Weights of a small transformer language model: biases on query, key and value, 4709 steps.
Each number is 128 + 24 x the weight over its row's rms, rounded and kept within 0 to 255. Layers, rows and columns count from 0. Numbers have three digits each. The size before them is the row's rms in percent of the matrix's.

# layer 3 MLP gate, 768x192, rms 0.0673, rows 26-97, columns 128-191
102:121103130108160157129158175132148131136115166098104088124127109118163164128149125087122111080148143103169140167173131125163152134065113115102161123099143140115118154186089115117163118121105105
101:150113129111154124136133126107125106122100104116155112112163140147142143150092114146137127129181107162143136144163118099086154147113085080106142128144126123155121157138141142150134116140132133
099:110118147156158113136114151117115136152142148124125110169100092115152130117148111144092087130098110098114158113100149120074130165104128162150101095107134138186111114166148090122151150156121168
096:118060103117137120116140128127149131120102113099100134152108130128138100163104121081164083108142114072139160097129104119170179101096115130128122114107131143169114124143120092138152175074103138
096:092095099152111128107136154115129189125129142105079142130134135127161148158130144156128140122158120099128135084149152140096103110161081107152105132079131099109128138143169125110140153082131155
099:079108116151119168104112156099134122144143092095103130123103151147158137150131117169118129111112110085109117124117094127154175118115112138122164158118083155121111122130120138122135134098133107
098:108112108107139133126142092113134125131138094167163089114120110125128120106142166065115156180131166096148128132146103094136128095152144143113126088096061127087114137116128123128098120114121112
097:145118153123106132120087134141148104094102081095094138120106114154146114154101152084160145089152144115133168138130157092131132148142110115128156130092138148173152082115137133130167093145128140
099:137145139136108137122096131121124106156075159133125102201154074176137127155147102145128106127113181117126147133107125144117127123082161116135145151160171146133114143132123092103151128115150134
096:112117105134122123142043093111149128126137091122109147163146131143137140109116147149150136137144139096176160144095118098123122121148125159080089129124114133116096111123139138124102087097143111
103:073124122117138096174087138104134093143150113116148122142148100134120091130073139105141108148133150152140136100122144146145154107117127155130121129092125084096117118145122116127112122093125105
104:155142149149121130100130098085159136129150160133135104130071117117136131120121107120116122109134076122154182119135171081125086133112110142182097150191152115133128136163110088091127155133132156
097:153134160120123150074114111153160100138081100103136159111142105109124062147136125109166102155131077130133118108141137116081117181099097128152140077074111163148095139147130159165149124122097142
097:141124102091155110105092155127130128148122141109096157079114117140126106128143133115138125130179148145113123130118149111147144155078162149130157122128171132140113137090105139115138094118130101
098:153107075111130105145103142134110182160143152147112139122104146126102123170159154115123118071087141098096146099117149149169117136080172153148105118152116106148120139139147123105094134130115125
108:156069154127124116121150103145132118179072183119157136143125163129139142164112073121141127102120122159124130123121156148153130120137100151157144136084115121163123121116140098121164149147101151
101:141102133109104119106140145112141118133141139124127146222150143164129133135146127140128133103134141155135126127156093148106112150131106152148098187103097128118134142136127149102164150130154174
100:146071117077078132081121100121175151127140130084132113103127107142143125117135157119106150145116099102106155093175113145108143086064095114120128135106099099107146129117105128160120109157136148
096:098155085150158166128124081117121115133129110158103121153145128139163129143117171122144116120118136158118140140125130135152084125151084092143097127104107136139121141122161128103139146122125082
094:136132119125131108131123137130079166152130090121100093123119148171116148113143117119117094135145089192090126144168146124123156134119072140140146129127167144131134135139112132114170108134140156
101:102143150137122143131119130115142099144107179099145089123135107165147091144131144143110131074147098130127131152205100142111115133077114105160133117129149138121100144169098144144165133112129132
096:133098127111106096109139162183121135124114154117153102137159158127137137147113149098123108158149161115135099118145178132133113142119161156101130125129138131160152086123118166120093131161103171
099:129099153129144140157146132130128114108152103151138103152131131151119146118107105106146118182108132120080168147125170103146191113158141128161121128125122129116090122127140142138175149213130098
099:091079102176121120119133125126158140124172178139129160148146161141171099116134129125131169120146097118115146124133094131159129133137156118131174112121109155077159144129119130112132124097120130
093:139124101151107173108124166137090135185138117091144103141148140149167135172190117108109115137146127143116078132133129123123135098112124107128127115125159094140119183153168121136146165126126140
097:157134161149114116112105123135124136170112104102141096105148152134137171101073095117132129177124147120081141150142111095126154171132106138164163150149141101129146101092120163118103076154129105
099:136158143142148121105089113088130110139143149128120148163132174138124143170088110096119150105144143094133130115151152133129154117063134120123143149104115154134101122156124125155166086115108175
098:125121148141161126159130142140103125102135141120151137144106110087149132149171143136162097124113122145120151113138128117154111147148111127104172142092142110135119117127126129117094150101125149
101:091138144100099178143128098119147128107095130076120124104149099119128104128135110158143109139106121103142098168140119108149130107117098126174099151159092114121113117128094138135191164105161114
103:114133098140160134105148164175143117122149100109118125138096096151165159133119110162099146095148095144143113123166120160165121084088113138092116142080142130160108144166170115142152138102135118
099:179087120164130102144118094155150140177124141107131121130095100118155147148150137129104082133117130075122119127168100107139123139132060164163121153057129087157096145148090106124115128106121168
100:112140083105151150131126138063130137133122094141120149156097129114142116137128116132173144130153114123120152124135121097146132142174108081144106151154137115122124075101113106158140137103160145
090:139112173122136097143129129152146135115110089096117132128132140172091123114139114094133094142175160131157124101178083129131166133112163152105124111133129161135155151116140103173129135134133117
099:149159118157103115129127106118115140090098082159137104123120175150133179114129186110119138162143147157168116162140099147140132115103126087160144151093111131139151096171132126083143130132118119
102:131125134159137155099137134119139110099126102138108177154152110114122173110152111140153078114163088152152141125139157132122127164119108133131134109102115163158130144115152134179156121144098105
099:147094122140108121084118142082168125123160130082084107135133088168134124109101148158125121128139099119135165154166146143114118109115097073133151087067129145173156115131145120131117126112120146
096:142116151183115121087131142100139150134123139138131151125138141143117102152132122101158142096131149145134161128121123131165149109132118119115116165100103117086096120139167099094143108139134123
098:157128126163129110138132132117156156146167047123147139129094137149184135112103155147139135153120124133171149157102157120148137157089136109128134138083152179130119097126166128132119092126134133
108:146127109132107114111161171124158125135094081131089162112130095125130153140154148131175131130145112129120111167133129115137084120117168146132099135149129124121111121167088094158104131150176112
094:128094136136133151131131154101156122113103089142112122148119172128131115147127079145201145139124127135114100117169137138149100083158126105115161111127091106140138145143144177138112123145140157
095:082134131117163127110143109132148152113165149168130118152131153117109127098119151124123089145160073145132133128090152136129116178120108144121160142124115106134162109160136148134129135130135120
100:135152121135103107094180144122120100158147139148144151140128146134124134122158165109138173113163115151105115119136168144085153076153136137103135149136120103142149165154139108124116121116096126
101:152131085085143104138113141108109116090093119107128133123116146160144159176130117117106137125126126160124112153120177085114139123122089159142172130144117114125125096136107134117129125091108148
094:131120110151054129131102112147135139111084131140148140177141136150132158144116117172137135150101143139153084135107137112112136139137062100137152134088175130155148142141136153124142156123156114
099:119122116107128099163127161117121145132124139119111105146125104135110109125141162125155128113143167167131126150170126141088134136149116143110184105141123084095141133103142126105144141122133168
106:124118124136089101119134138149144117143130125123074090093130097136128127129122137137127142132148093152101118180167089156112157117150103115116109130138079111120165134146146131145122181151113111
110:105134144128109117105160095131146124167080154114135154149194159142120094144096147119134109103113132133170144159153060132174113134113129109089115128095116101115115148130134110085151119145107137
097:110149125169130154130130120118159117114098099117115098141127134121110168108086175122139097138106179066162086129121136125171109135141107125096118103131109148138078130126105132125130139130103129
098:149125135127119143092154141100131127125152116116193146130137159168124143115143138116100123130150120092119121147089113083156100080139088123150136125143086164148136146079165153129145160128114083
096:157112130107127136123121127125101140156117121131098122147145156119133100108111172131145081143092126109149118152112130101139133145107119150078142134083137170167136125141166150124117150136055153
095:148109151132119106104114091154112139122091156169100105172067091158125096153169193151156119121117140132124129134095115132121101186116148130156116158158081123109085110135124070109120112155138101
092:123106162089136141128164149096136134129145135119144121143112147088114112151138140094123137134121151088170108164139126109145115131182152105123129095150104132130124109118120138149077169130076129
101:135099134171140125104128118157125094145112148103106132119098123092120114175090075160129124110108144126092096118150111106149192061169119149102111124161133117104092106154098098139142136143110159
104:122086078153127126113120131127144095124112109134117125189108113159184162156113096144127179098121119108114115111093117114127161139130109131142141154123100124149096109167155132155177103104140137
107:093106141136171104155141156127128133121116114165124130115149067126105131100116126142147138125127163126153120109130116156168092095122097130176142107064113148166122141117098169176123128100137168
103:100148088116148135150131139110142103191103137090113136118123087161142101095137111086185106094160139146120104153164097128155133074114148098084123103138145104103137158173126119109151137104123126
104:096087126189160090130106177066162117124093136121122138091125101130167138181132123113097143103125151125112153131108103110127141127121150127153136138114108118099134076128098084157129134137102110
104:098119126137129162090123110112129150152114151101109124127085098124070112185167090169129098109097083147118151123163098137124138134133136130143112170114129116128104092111132150146166101115139153
099:118079149147122135115125096140107132101140108168121101131171151158147119113098118143170115087168107134146154174150092124111111139157117154117154141105113144081151139126075139109117184135100124
105:082153106117166131126121162089115128149084167128132155158128179116117095117144111107101128148125149163138206113171096092094166123128141125116114125130136134133141135119138145172148164129102079
095:127125140133095159145123174092157132157142130162097136086156142089144128146117132149127139110117179168148123084127167115143187116134128131109141109105097147170110129130165106135146144105112120
104:121134088124088082121159193102124086116126167134130178157124143118145156131158147160145123084151145069167130121136141136130126089114095133149175127118109102150119114116099154155115123072173134
095:115119105122111128099151117156168125087163125110113174112176154145148165125127119160149154130105140119146150144175094139147147108141108139138137123083145142126166123133180125119095114159108111
100:114116104089179158113115121120122098130135121177089126154136166099179169085119101122165123112144139123124093103111153081144137106128087152102116085112174092153123141158118117110127107137158131
105:135140146136134107143105165125147135133163125037140119126129097174146115155138130126114126148114096113089153146090115115139093100146132145182132095107119166114145112101153131123156145124104102
106:140143147109154118161117176141139127164128145167138152098172131141141138091144134142136122120140177126121133144151109131123139131131118076152128158139116069084117152117173110103099148135112106
092:140164128086153115133114150170126135126148123127140122145107108151137169124128148105088119087151140072150154160105122150114055119139122091160133151139102145095116129123106128147124167131159086
096:083107159112088136105108114108098106096098112116096149135136135066140097103112116155141136119128165136155122161154118095168117152138080126139123137138162162130147098135095117145158127112102169
161:136156118191128154109142136127145128104176142150165158121133154136096100133131125146113150108164140139132120152114150151107106122125126095139126125133130130146181135144126138076115135146094110
097:138112133130123122069152116116136161087126119098106128135174127088125135116102128099138106098128104118097122146163168094168142126156152122111115107107086129113138102090149129156145134150135081
101:143133128113132125124093144100148131191169102111151125099128144112145140162144118148139099156151089147114135152151150138130121115101132152140141160107107117117140139130150100132153151078136136
094:161118135111151109174089222124081114105106135122119123177101125161167133109156113164108135113141104126123140132146115133132128119093126152148119125117104124111110113125159125145151110134161153
# layer 3 MLP up, 768x192, rms 0.0642, rows 26-96, columns 128-191
103:188100115170122113119099132077117109144149116117070187073116133164147103148101130175171195135134118156118109125111107137090127161121138134127073116148128135102098077123154153111089147091130117
098:169139143154126117151144122064099127120125170105164147135174104111126131130151084127131188133140068140089116191112163111129128139149127093117150101150095107144109136126110139108180118151116098
095:086169148087128152133138119221153148133139102115132148155141101169125130168120121144162124108131092082147125133135137112180136129144088112110126121107138163124152118131123125138103146098142134
092:146101103133133129101140063117145160089135129146114169113117101124101094176135152115136103126135151078078116085093137146144130119116106093141076128137131136162145136157112119120100121109135150
098:160126095138117117132164174125108138116142112129075083089137126099167146104108175132118135135166146138113108116177124161137105105124093108104100096111090093115122149137146155129144182080138144
099:115121145093117108117126122106131149141113141133141063093156119130173162116116159091150157139113136097166140116165120084054097114152152073160097132123141096112135132133172096148105105146111099
099:118146123115175126133126087101120124156131075137144118100125101115140104124133137085125177125126120115114129092104131099134108122150119138128100159135104123119129141108127142082100121123101173
095:105090107108099161119143155134149139145140175132167121095169156149159095133153130098072117100129134169135112130149085163156120100118111093147168127148107082084111135118145131161139161106098134
102:124134103115149111118125121107101112137127144100163135083146140142141107151098149113119139119122104127107086161123117122114101121169105118153138136148174138129128154178088110097108117128121167
095:146129143125110114133146118139115087127096092148081130108118139139111156091084195119100197107099149127129108150152161135154116123158117146137161145087139117120142113157121118111145101123117140
106:148106128126111154083152127121139135143111124163109131137121161129174160138104134150114139126108094140154095178147095113151117119115118108131182138144169104165131106095128108168143156143110141
104:122148115097149132128102139104144128196099128104125110097130108145140096114115104092101143158112097139130133127153143137100141124115111137115104099132098067155083144151097167164131078150166153
098:096121086111104125131117097111124127112154107117160144135136115139122122132102122084110125154124145109112159096132131113150082154172134132116151123164178136159140132134124143111160165147115117
098:101095120088118135149105165118102116129130100143136131161154139132112168116101145163126117088134097120125100115141177179133099123164137123129142116104118135121151133120146150143125110102206133
101:138132119108166123118124104131101156123122154151147145107108161129142091179136156108152095103111158113118147111125150148092160147130095149152195077153126135115093129081117130166117155122089123
100:112103147124090148118148103131109107129128151111106108107107133103121181125085114101129151116099137105152142133163164136168104109166090106145146140143116114158111093136117120137105107141111213
100:100124141143143102123127110095147134145132149147120130114114113096115111125111166134080152119137179110140153100175102122130122094111116108168137090089109099129140122186071133095133145118100109
100:098130114131144128102110126038118095145129111127137137107111133090147123174155101143130134147174133156131106134117097090109159142170146120161153146113175112128111111169110146099126132127132081
099:116154148130087135155123154170091132099117110124112118155126150101109166137125101137103164152132178129114114127126105141110135134153165146154104179110111131089110070087150123113131094162149111
096:092123130134115136144178156135170134133118133149123112147132090121136129148125161095109118082149168106137159134130120142093120146136115134131094140119102157117142097152144129117117123145102123
102:165107146129151157157171164112104175123151168115151139138168152117098123109122152100116155103131130140171146106126088146128138145171112087149110118125144156097075184110154152131108141102105129
101:113100161126162102128147130123147131121139088102122140106106129136109123144087136172145070171117110128140128141104116141124157118147163098085102095103145156167118096109121084121085124080110118
101:088082112124149135131116114143135095174163098126137088141101121151106132103120099110117100150140160083123135180092107128160116148116144108124134132103111112158120093111142131106151106128125140
096:088134126070146132134141117119130098109115132128148127077138100110140131092118112107132116130112134177145120117134130112069119132153109145112115108099177144166102112139110098115108160120125138
091:098136079101142107147096114130152114108134144134118133123123117155158160105070166147120148118156121150156149136161141121157076135141128108104153157115113115109157089108121159180138117123115110
100:128142138180195118135152148120101153155122138099151127178128160103089156163118088104104131141097093111088142162108123154125136119135121144080081115092114080125061146140109107112106157143156141
099:060124076135108098124142107098109105141126108139103190160144127131148147129103080123107093158105134147123157168109123118129149116130124128153138142157091100152128182157125125161106149142140106
100:138169150145131129147089069133114142112128142126125130144171162163115103142145092113118145118123081115133123170101165127185106111105120117112118125113096072125140178168151136147119129135080179
104:104115197123110129120165096107146088124123129111123148149165144113108112128109133156147163113136147122170123177187129126177119125157126151125136137139052139093123098091162120148168114125136151
104:112120152093107118154090170126111105131113132150161115132135152111123082143094142130152103130104126107127109153081149142147147136105127105138132148115098124153175159139147142151094132150144149
096:111156109101109104096082087138121102103108134078155182111138162105130104170104149099110097131128137135128126114114100117123113123102115106133114098130127138144133121141155196129156122146143108
105:117120080145125128118119134091132103133129121152154159173102141141151090097114143089128161123146130131110139162135131104150135141157143073142121150136130140097141054088115089138159124110130139
096:085103125113159095104144121141101119124135079117089111145105109112147149107101136160098092145124148101103101109110126175145134165173158094086137112125179130123139156185129148118149136131105133
102:118120140143140152112114113133114085103138113121142131139124119117081139143107081140111108110161168151100183143107085150107122127093131120104119123150149162117160128116148139131115126127096144
101:144152136137096095161105148136130130098057120135177121103112095154125137137155151106092083150133126071136144118112137141170130117156152079127111160135149106127128117160105107137148145153162116
096:160122107095126132109149084130099163143166172103158114146115119118075141121117110159111135139135134087154150111164147110086123143103110126158125115112107164177149172148130111093085118122130157
102:101110115133131103186138175124154095166158131190096122133141114141111151160118101147151141124144149155093094107102144113097157116129154173083127147087162125113117158139150132101151116110135121
106:160133110096141168115099150134101074166120127101132110135123137124159091107131153078146131115110145144107145111116118142133109145146182155164145161124124103118144146097127138167093134113137123
108:144136095176130108148096113125134113135123113131153105110127123152110139134110113171124134134118128105107117103152140161169129129125100113110099140116162176140091138128181139150147169136125146
094:132133118150131137131091106124182124169090160097119125173120120111114152119128127100150123154123141099119131114105102147136107116123116176128125113124129136131170177102079159108134120138161170
095:127127149095140137176141132113103059170104114153153063146115129168137131121140164133099103126132157097133124176104094163121099121116161115111080139123125096103134132129119107149131128129168152
098:116146104136086147097145101096138133149137137160135097117127098090114176119155134114150107085091098130114126089119107113167151084119103152110087129122115063134101098123157106170137138077107160
100:156140152134157102166118123142106167140173144154160130139132117094124120091109132118122145108148130146108119153141090075190131109114167149142137132104081108109133123144080091133130093107150098
096:132181139122155133100081104147137127164110136155095126125129113096140120105157115129122088123126114090086185123114144117153102124124128168167090137184116137156138162118121131135136175087156152
100:136173087155086111132132106140173096158128096141097132131072106178118119128161105146125112136147118109115114140112166096144100111129096137098135068116134107154145112115124072123103131153117137
105:149121106121176135116145184091142103110143147106173168128139146165186135131121130092140124110092141126136150120095084133175160139092116125156153107101157127142119099135118127160133095115093147
109:104150140120101163135121082115145122131085160076174131130142093126146118123106096111129128132134149131145166127142141138120064156101149115149163115084122134093122107076126150104132114108119126
100:142136137171126157123127148172129115152120089146166108170117141104067126101089147115110127140119145111143106095119119170169133121131124127166154121108112130115163130103146137130112149162106118
100:103157107119154113132125175155127141103143132158114178144117134145154133148159163123148136111145124131157150128140168149094157112139121098140105140125144125129152057131090176115146137122111132
094:145168128113130103194124116088143128157103079166100154158119115131170163135143114164127160100121108166142133187129155135148112133131087149126107131104141146136144170173123114120137105140091147
099:149126159128154155171129153146174119131119113110098102111099136096170163181111131156142126138166147176148108123114117154133116120130137148109133101123149085134141154164085118154131114159125115
093:104092167116116115122154148164121147168134099070139146124120104172152145121119079143133119113145158145160120137122136146135113134105161123120081185158145104149149126176099135114099103133147089
099:133159097120112119142127072153127182161124152146178125094134124130152153113169104139126119185103095095135108098110133133121132161141118153143173171123118122163158119149109092123127094178121136
099:126174093128099114144123125120153125142116161114153182127118147087167116120122136141165117099155142157140092138106107158116117120134138169126121149089086122155173132144183153149165126130161130
106:121080115136150127143109165135101153131119130110168097114113146140132135124125127130108119147126141101183091164171121132133107136129162127155133134138125104151105149168112115127139153145073082
103:160094120127140134095120114115146106112141102131115174097109090155069135118119172114108117143128133099130146177088127098130171132102116120153131146120116180136117142107104091143082113162132116
107:119163113123141103126123114120126075101143142123145152091084138165133131148117133111091128064117150104055162124102128107115129142122146142144114137139105134124134125125114113139157140169115126
103:109137159128119118167116102121129132176161135148154127144116103102120153122134102143146135159161143100146128123129099141127150090118132131098158103123105097125128132155120130110134075091133077
103:157132133148157124121099129125122140094082104140187104083122108121152095115150145151133107090174144080121095123099119144151141091148130143102137157166161133147093139128128142078107091152154156
105:147143122173114138146136112116113153137123109119114142095119151094125104197149112124100100095157106110104150119119155126092119138101098098109091137177137166121083125155140120112124165139115137
086:104141133141126173146129146118133096134162111143128134086136109061113131149108116168123109083105134117110120135099180128128162114160108141097123079143096104117143158097174143082101125129127136
102:153129097117141119140120111125104164119138151064121128108149112176118128150161156133138078142091119125078116128124121133152193113161131099132151153112181161105139133125155185130150149138098157
100:135146129100152130130094127122119112106114132117149083139128158145151115125111115072089138093161133158137132107103133164130111168088091111162129111146132123110104137116095143126146138147137172
105:169148125096146122157119134146141138124146116120144142134148134209130112153102160169158101175146119111143149130091138114093125151180120123152146120141158194147127151123161126153124156113181078
103:159150172129167067144147145066151147123129106131109147121161149146146112136130132155142108131144127130098128128131141095129142111167108125155095093132100144103112138114122130133155099134100124
104:195176161070157145116140148156102113097141129137135135148128155135137149148150169098156121117127118105167128160118106149127160143119110127084138129127079132090134151087142147123135172111107100
097:126148093094086124131115144164147150121118128116162154100121132101127113120152169147097117134147080106115116160104086106105156121131110103124119153126126153147146143142127107152107143181057168
096:106106117114133116149089162140132169140133121147085112127142132162130161121128134128178183099132113150130151125145154145153132161117091141103123155079121098110186139087179125095130088151129051
130:123128117149165157103133166128133143147148138165148156111179151188130095135147126116114119122140117143164160161144147131112117159116125096133128143120122126148167099162111114108108164094100132
098:129131146132154144079100126096107154140119119075152089115108128105149103134132171112143120168117170117095122132086088109154156153105150137165163126182098118138121097110133106134164104153161127
105:115161105107157116109121128139111132106131116125160121182186102102126131139109161119106096141104123089073119105154140111162091154136109102099103129119114168145102132141125148130139138140142145
# layer 3 MLP down (transposed), 768x192, rms 0.0591, rows 26-96, columns 128-191
104:144099125114128091141110126118145107128125118125098176111121128173166152171115134120161124123150088125099103108133088140108180114103117103121150102111154101129071151109118153141129148073122112
096:114186145199106135145134130136133097139131130164171116160144130144102146096145104142143133128167144130119138113140096110105112140133151159108133176147163096119107130143170145160102112135178095
096:126114174106137121117158143085175123114107150073129108170129111108158158130113140128097109107136134156115122154136136145121121150107126128142138158138116154102131081123141107124156115154107157
098:112129125137188114137087150095128150133072114138150135159135117148097067141121148141117105110124134153127120113125172173135124157091146171166118092188133142152132132134136083107166138107138108
089:109156141122117123120131115132103130122174077120139110140107103142138120102096117093104107134147150097140151170133162184127115119136119141120117096136116141115084145140106158164117162101105124
099:127151102128097109094127138124088136062113117136100145135133137146140113145135189127120151125118116115113129090146174126107116082086133124157137153109107138129116107122110142177167101125139122
093:125140176125139088083132150111158086093126147123157135157120136140085142151113106145127096136129108141125127136090142160160107140094106165122121126148165164130135124145109139132131114112142141
098:142104099126128144140117135138150158131139160118160158142150152156131068143126154108112164120102152153150144133150102132144134101151140099142135086129118127141106149109135132136119153101109141
101:081161137120131157106179165138130133135169152124120185125182106145136121149143124118126103140133098123145164177119160111124095113103161162156125128126114152121177118135118129122133165155155117
098:136144155167138097107122116098150175158124098141138114145103125133136160116104105119121121111119150081128119152124167147124142127088110166162112127140110133124123134148167164152117139165112193
104:089106092142122148144138153139146119145126117097055125141133163123128175133087160102100139127115119112142110105148154148173158139091139087190134136095120095116117118123116143158128158124112166
105:100076139137073117150105111107135135159092110119133150088164153135105150133128110096141101124134147119130124114121099119112115123166118149147149134093129152128140112100120148172125113120121174
101:132134138159092148180093137109090143116142125167144115124130124159105109130119125073131084131077105113135097099114126113176153093184110104103097142135174116127151128100132092131121118133120132
103:108138109117204123129110122121087125134117138132124159104129134152116144097134096104153095141157083096116126129143135184138173147181174093115176129153144144160149131104121103145142102144110096
095:141130118123124097147128144124132120101130127107169123145142092168112121118125107123111135142125154158146112147067139177179126103128136140138122131134115141122130157116119121107112125156136106
100:082162136126118128117115120120137157138125144097091114112054153136103123143140113129142136107118121127123123110148125084154090101139098109140135075092109154142095130138155141121150093127112124
100:109128140174159106121115175124181135115113109132145154101113147108136131077118117127116171103162100153139158173161123138141127166096126122107129150104166121156116120139146108103140124103149115
097:138109084137124127114077121110093144107146119078129108131141116133128149102136155115171143151137111077062168133120135162122133117125110131147116114111148109102102136106079153167147181144078151
099:109109140092081108115128138119119115146140124112167105137119134114125106134089163149117148103153101123151180110157136133112129077085159156130159078130100148119131108124115125111156165100108153
095:130127066125089121130171145087128113091122143145120134120086125087146110161103144059141160138132143105121101127115113134095100137149131146169082124100075161103111103159155134153113135128093142
104:130146118095123153141148104100123157118125096139123191065151135128114141135125116135137142143113110127154127142091121136117094132195116120123074164110120157149117150098145122147104106090148151
097:129128158136067126155115142135106141121108156153114142120136143089127118098166132109100138157143138135123168130152197147146095141118132149153129151128087133127096135104142162129112109168110139
100:142134119139140147158123170111117096104121119124182143122099117133127160148106084103118151113083095141131117127125178149098127111133135153117114093137140137134104125138130113102153124180156132
097:126145125079151122127105133122116075089147135069118112146100102152145170106143135150131084134144139122122158095144115123157129098136095125156141154090105099095118160071132093172130137083117146
092:100094091119103138175103155108117099147123118137100117139113133142106145106117133105172087110102148161157114063148128105103090112132112123084129158135152120132132130124137139143140131139103124
102:161145111135141133143135159157147122106098129136139139124127127112111152123142146128154175150159167118107152171132126127095148165105113130111096128156099101149092143135137160128129108147179147
101:122129138150123117157143123121122136155148151148122126131150153111143128175128102105171122132139162126104110129128166114126157153129171110091153095149104139117156123099110122163146149137094168
100:127161077140138141170166084144120135114136145134139151156124129108149125151115143089128139096140165140156120087150180108172100097137128145142122117118057080092160156133118152106095161118113158
097:106129147123151093107123139168142175113090137089122134148107169138154113104143112176115130112135112163160145160191105125137101128118139116131148131108129116177110087092119098123122079130156096
105:107092170147109136155098113105108108133107150094124130137129152117130144142074120125139102104141130171157114108110110137140162091142141090134129095102097108141119159112142153137067161110162151
098:099110152097144083155094134123075113141088136104154163107139123108141107144134152115134109105115090142113075126130100108114117185093146119121142152155132131092117156133112138147144102149105149
099:136151121154142090133154156067100137155160130125153114156144118145148124140159129140115176140125149157102103106136107150109131156090143127141127082145143109118151140124123082153136131134140121
095:102138109113119140134097114149110118133132118114100114139156149115111101145125143144125135179155134123137134145122148138104139116092135118125147117140156114094157110121101139178106149106162158
101:132141111113090107080051138117101076102117111121113137151137091127118159083117112136126119174138152161126187114153143146119116082141124122164146139133084117111162123122130098171138101159133122
098:125130142146102177123076118119133152111088128088163111102139140162123131151102145102173116134073164111126167162134096115156138131177112122160150128133156087132120154154127098125112141173097100
099:148115127141121089149133136129106147127139134133125138189095126154067134127137115137100141133086113101120153133118120148137115149083075111128125111134109150121124149118107116099118113104151129
105:133151184131105117134113122121157099165126110127105099119130120130147134143171081119129133134106141111117146096133114105099144146195110177099078116125143147116085183180153097110119135098115098
109:077086125105093127154128098116115116152123091112114102144119127163145115167124184126095163133138093126137147143129171117116091145128103142086167148107129116109120084117125129172114140132119128
108:116103153097143112132129122072099151123147123164136123119129142134118143136174165110089130138156106123126138135173091160154137153131099162124113096099092109117128136124181154138127098108118120
096:109113149147110131189126140140161111135110116104126099162124108156149148119064163115120147162069146146090141102097120190135131106141126135135125114108122121099140128134117133152125138070145147
100:107161112080137134114174113086103150135089129119139108063133151145131117104146091143174133124135187137116094142122104132134093152151110153151136069104169146097144149125162127147127138132133117
102:127156129124131127167188131101113109128140146154147148165119119131120103158139096100156116157126132138112101143106161147122100121167059151148128122153149120097173134123167122115114138098128131
102:157149120130124136136118134138135160121168120111142131139103129096121121118102151125180143127104116110121144122105131140183126149118079110088097119117117142111143164124141101124121144111128047
098:156136126123122130139101142075140098146102124115131115136146118094146146086101162137133158136128123153127147150134104127179149185105162134168133126129154165157159166129131106124131128121093130
101:128099144115126098140122165142121093145167156091083120163088136133118126130102128123149160149183142110116150157093153149148110132109088101122161125116102158089167113118110116124145160128131181
107:127112113106161110114158120103181104103157135078157089110137152122176152134073157131148116098124131098163140129107069126142154091149110094137093126134128111156131072129136116144171147113076107
105:100138105166102169123130117112119126126091151116151127111147141108091095145114139133146118128150112158104116177159163120137073189102119113173125134111159118119160129132125126109171099172134102
101:162133085096141171161120114097166132174113157128106170119138151130155152118166126143167138112143102103132163134087138156106129098136129121134102100109126153146137171128100125145094106132134099
102:070107121107107094091120141130102166142162138162155172120138148105131105164157151115088135155168126134139144129110157118122127135135135085149116139134122135133112078114156116127165155113152143
095:127148116136149143116096128152088146166116145139142129147154102128107125130091142155132114143137149120166124101112141110115069120161129150121118172119111143154127129111137158158100088121160138
100:139156117134149047105100107087118155142113130153127124176160110124127113101111154135095142141115107105157112126157129130123154108154120143113127120155133120111160102121121178153104148163114163
095:145122143150133163138138094134140112126092161140095183153170112152087094135136113119113105141130101166107145152146150128137118124126107159135088112111153115130120132158158142109123139122119125
101:138155124142097122126120150109149099164132099133150138170132158118132159147126141132115103116113108151124138114086145168151121145093098126176112152089120163137116104164118124144125089104132104
097:144138154152126078147135061135138090125143116111156147156094126139108094124158156139158145160169201136126072120135145147111109076127101165118136124129123149116188130113135118153138135130150099
108:127118156123143111108096139128123134102119104169152113131147154100107165117065140135127123080121172117137114145120080127130184188101157109122111154142136101167130118169145148165118105124095108
104:147050144090138127111128159109126154112113177157154122088149107147122081109117129127118154115127159108136120153087122139107161099122161128135187131109142146115117114115080125142115159101186154
102:079125137150132133122142118137132071119137145129140157125138120116139111135147097118138173114149099120077139138121169130100119124150131084118112111104125121134122116117119138093143118143131118
104:158157120163109149148133134181126104129106119128145126131133164090159123114141158129101125159160133152145146168118112202110123131102120122161127179140117138141152115115140105099095135081162143
101:133136143094107115099105132137136131078144123116139130087120148090140087127128163124092122128148176136098118166113098158114116115127142173092177137134146124105102128106087096109146101154150150
105:133144138129142122147100166114130121168124139141145160110157166128138093135079105147081094154169108141104118131134186120133147108118174135106134118127195130116127161132136120142090120075118064
094:153161147115115097100174144109156099162144094128154153104156120105092123094130111140106097075121171143120098101118182154122161127105141152121138114140101146134134205098114158092122114125147122
103:138145112112139099156119084131133139142151153112079165169161117180132145161131141082128147146104096146145120139129147112130152124102102097112104153112166113145130148129155141170130110130116138
097:145148114141139174151107134177176094104119097122129127135158132134116083123104144168126141119093089121154141139107077131161130134150105164108171143117097135108137162089114137141136147081090136
109:106127149119123121127181116132155091109101153151125156167098129132140111121141145168129093150173111118093105155138136139136148114146156150142160097123124123112132136166119093099139133155114102
096:142150137118112132136107141135134146176123143077147133136149079139128128141147101131151155099141126091072127160099141147121137106142146134156099113133157202149134159152128140112093142087154115
107:086145111159161117111147111105118156125123119121150152120114141167146093130118093126136122097135137125085126108144131120131199106140116093138097110125167148139103134128121120092148148140119159
100:154113135152132099121138110123131091122166124175069092115099107161150129161137129105102135128125213163140122145124135107145167135108183130106113153123135137126128131123123148150128111154139112
098:143122066126127110164145110102159109172116110096118161139175138132167189126142155161127124117138096125119137112116154133105095095100158137166140158134098093139168124112123151143081118117116093
113:137112136088112113138114114114107126128125105107106065138118113084154151097097128125161125130105117121085129124122111118158125113122123144120131124121146140106086141086146124142131106129115123
098:121096156118151128108144148109176107110070120114131091119121144139081133123101157154100157163115102170092124126122130149136186138113136120125169081118128160117145118111075099134086116137093116
108:156124097144109113103136154119113097068136131148128105127123124122155129140116122148125100130120136147116103051130118087139124136124067120090067193128120122146126111092162128123138124089130152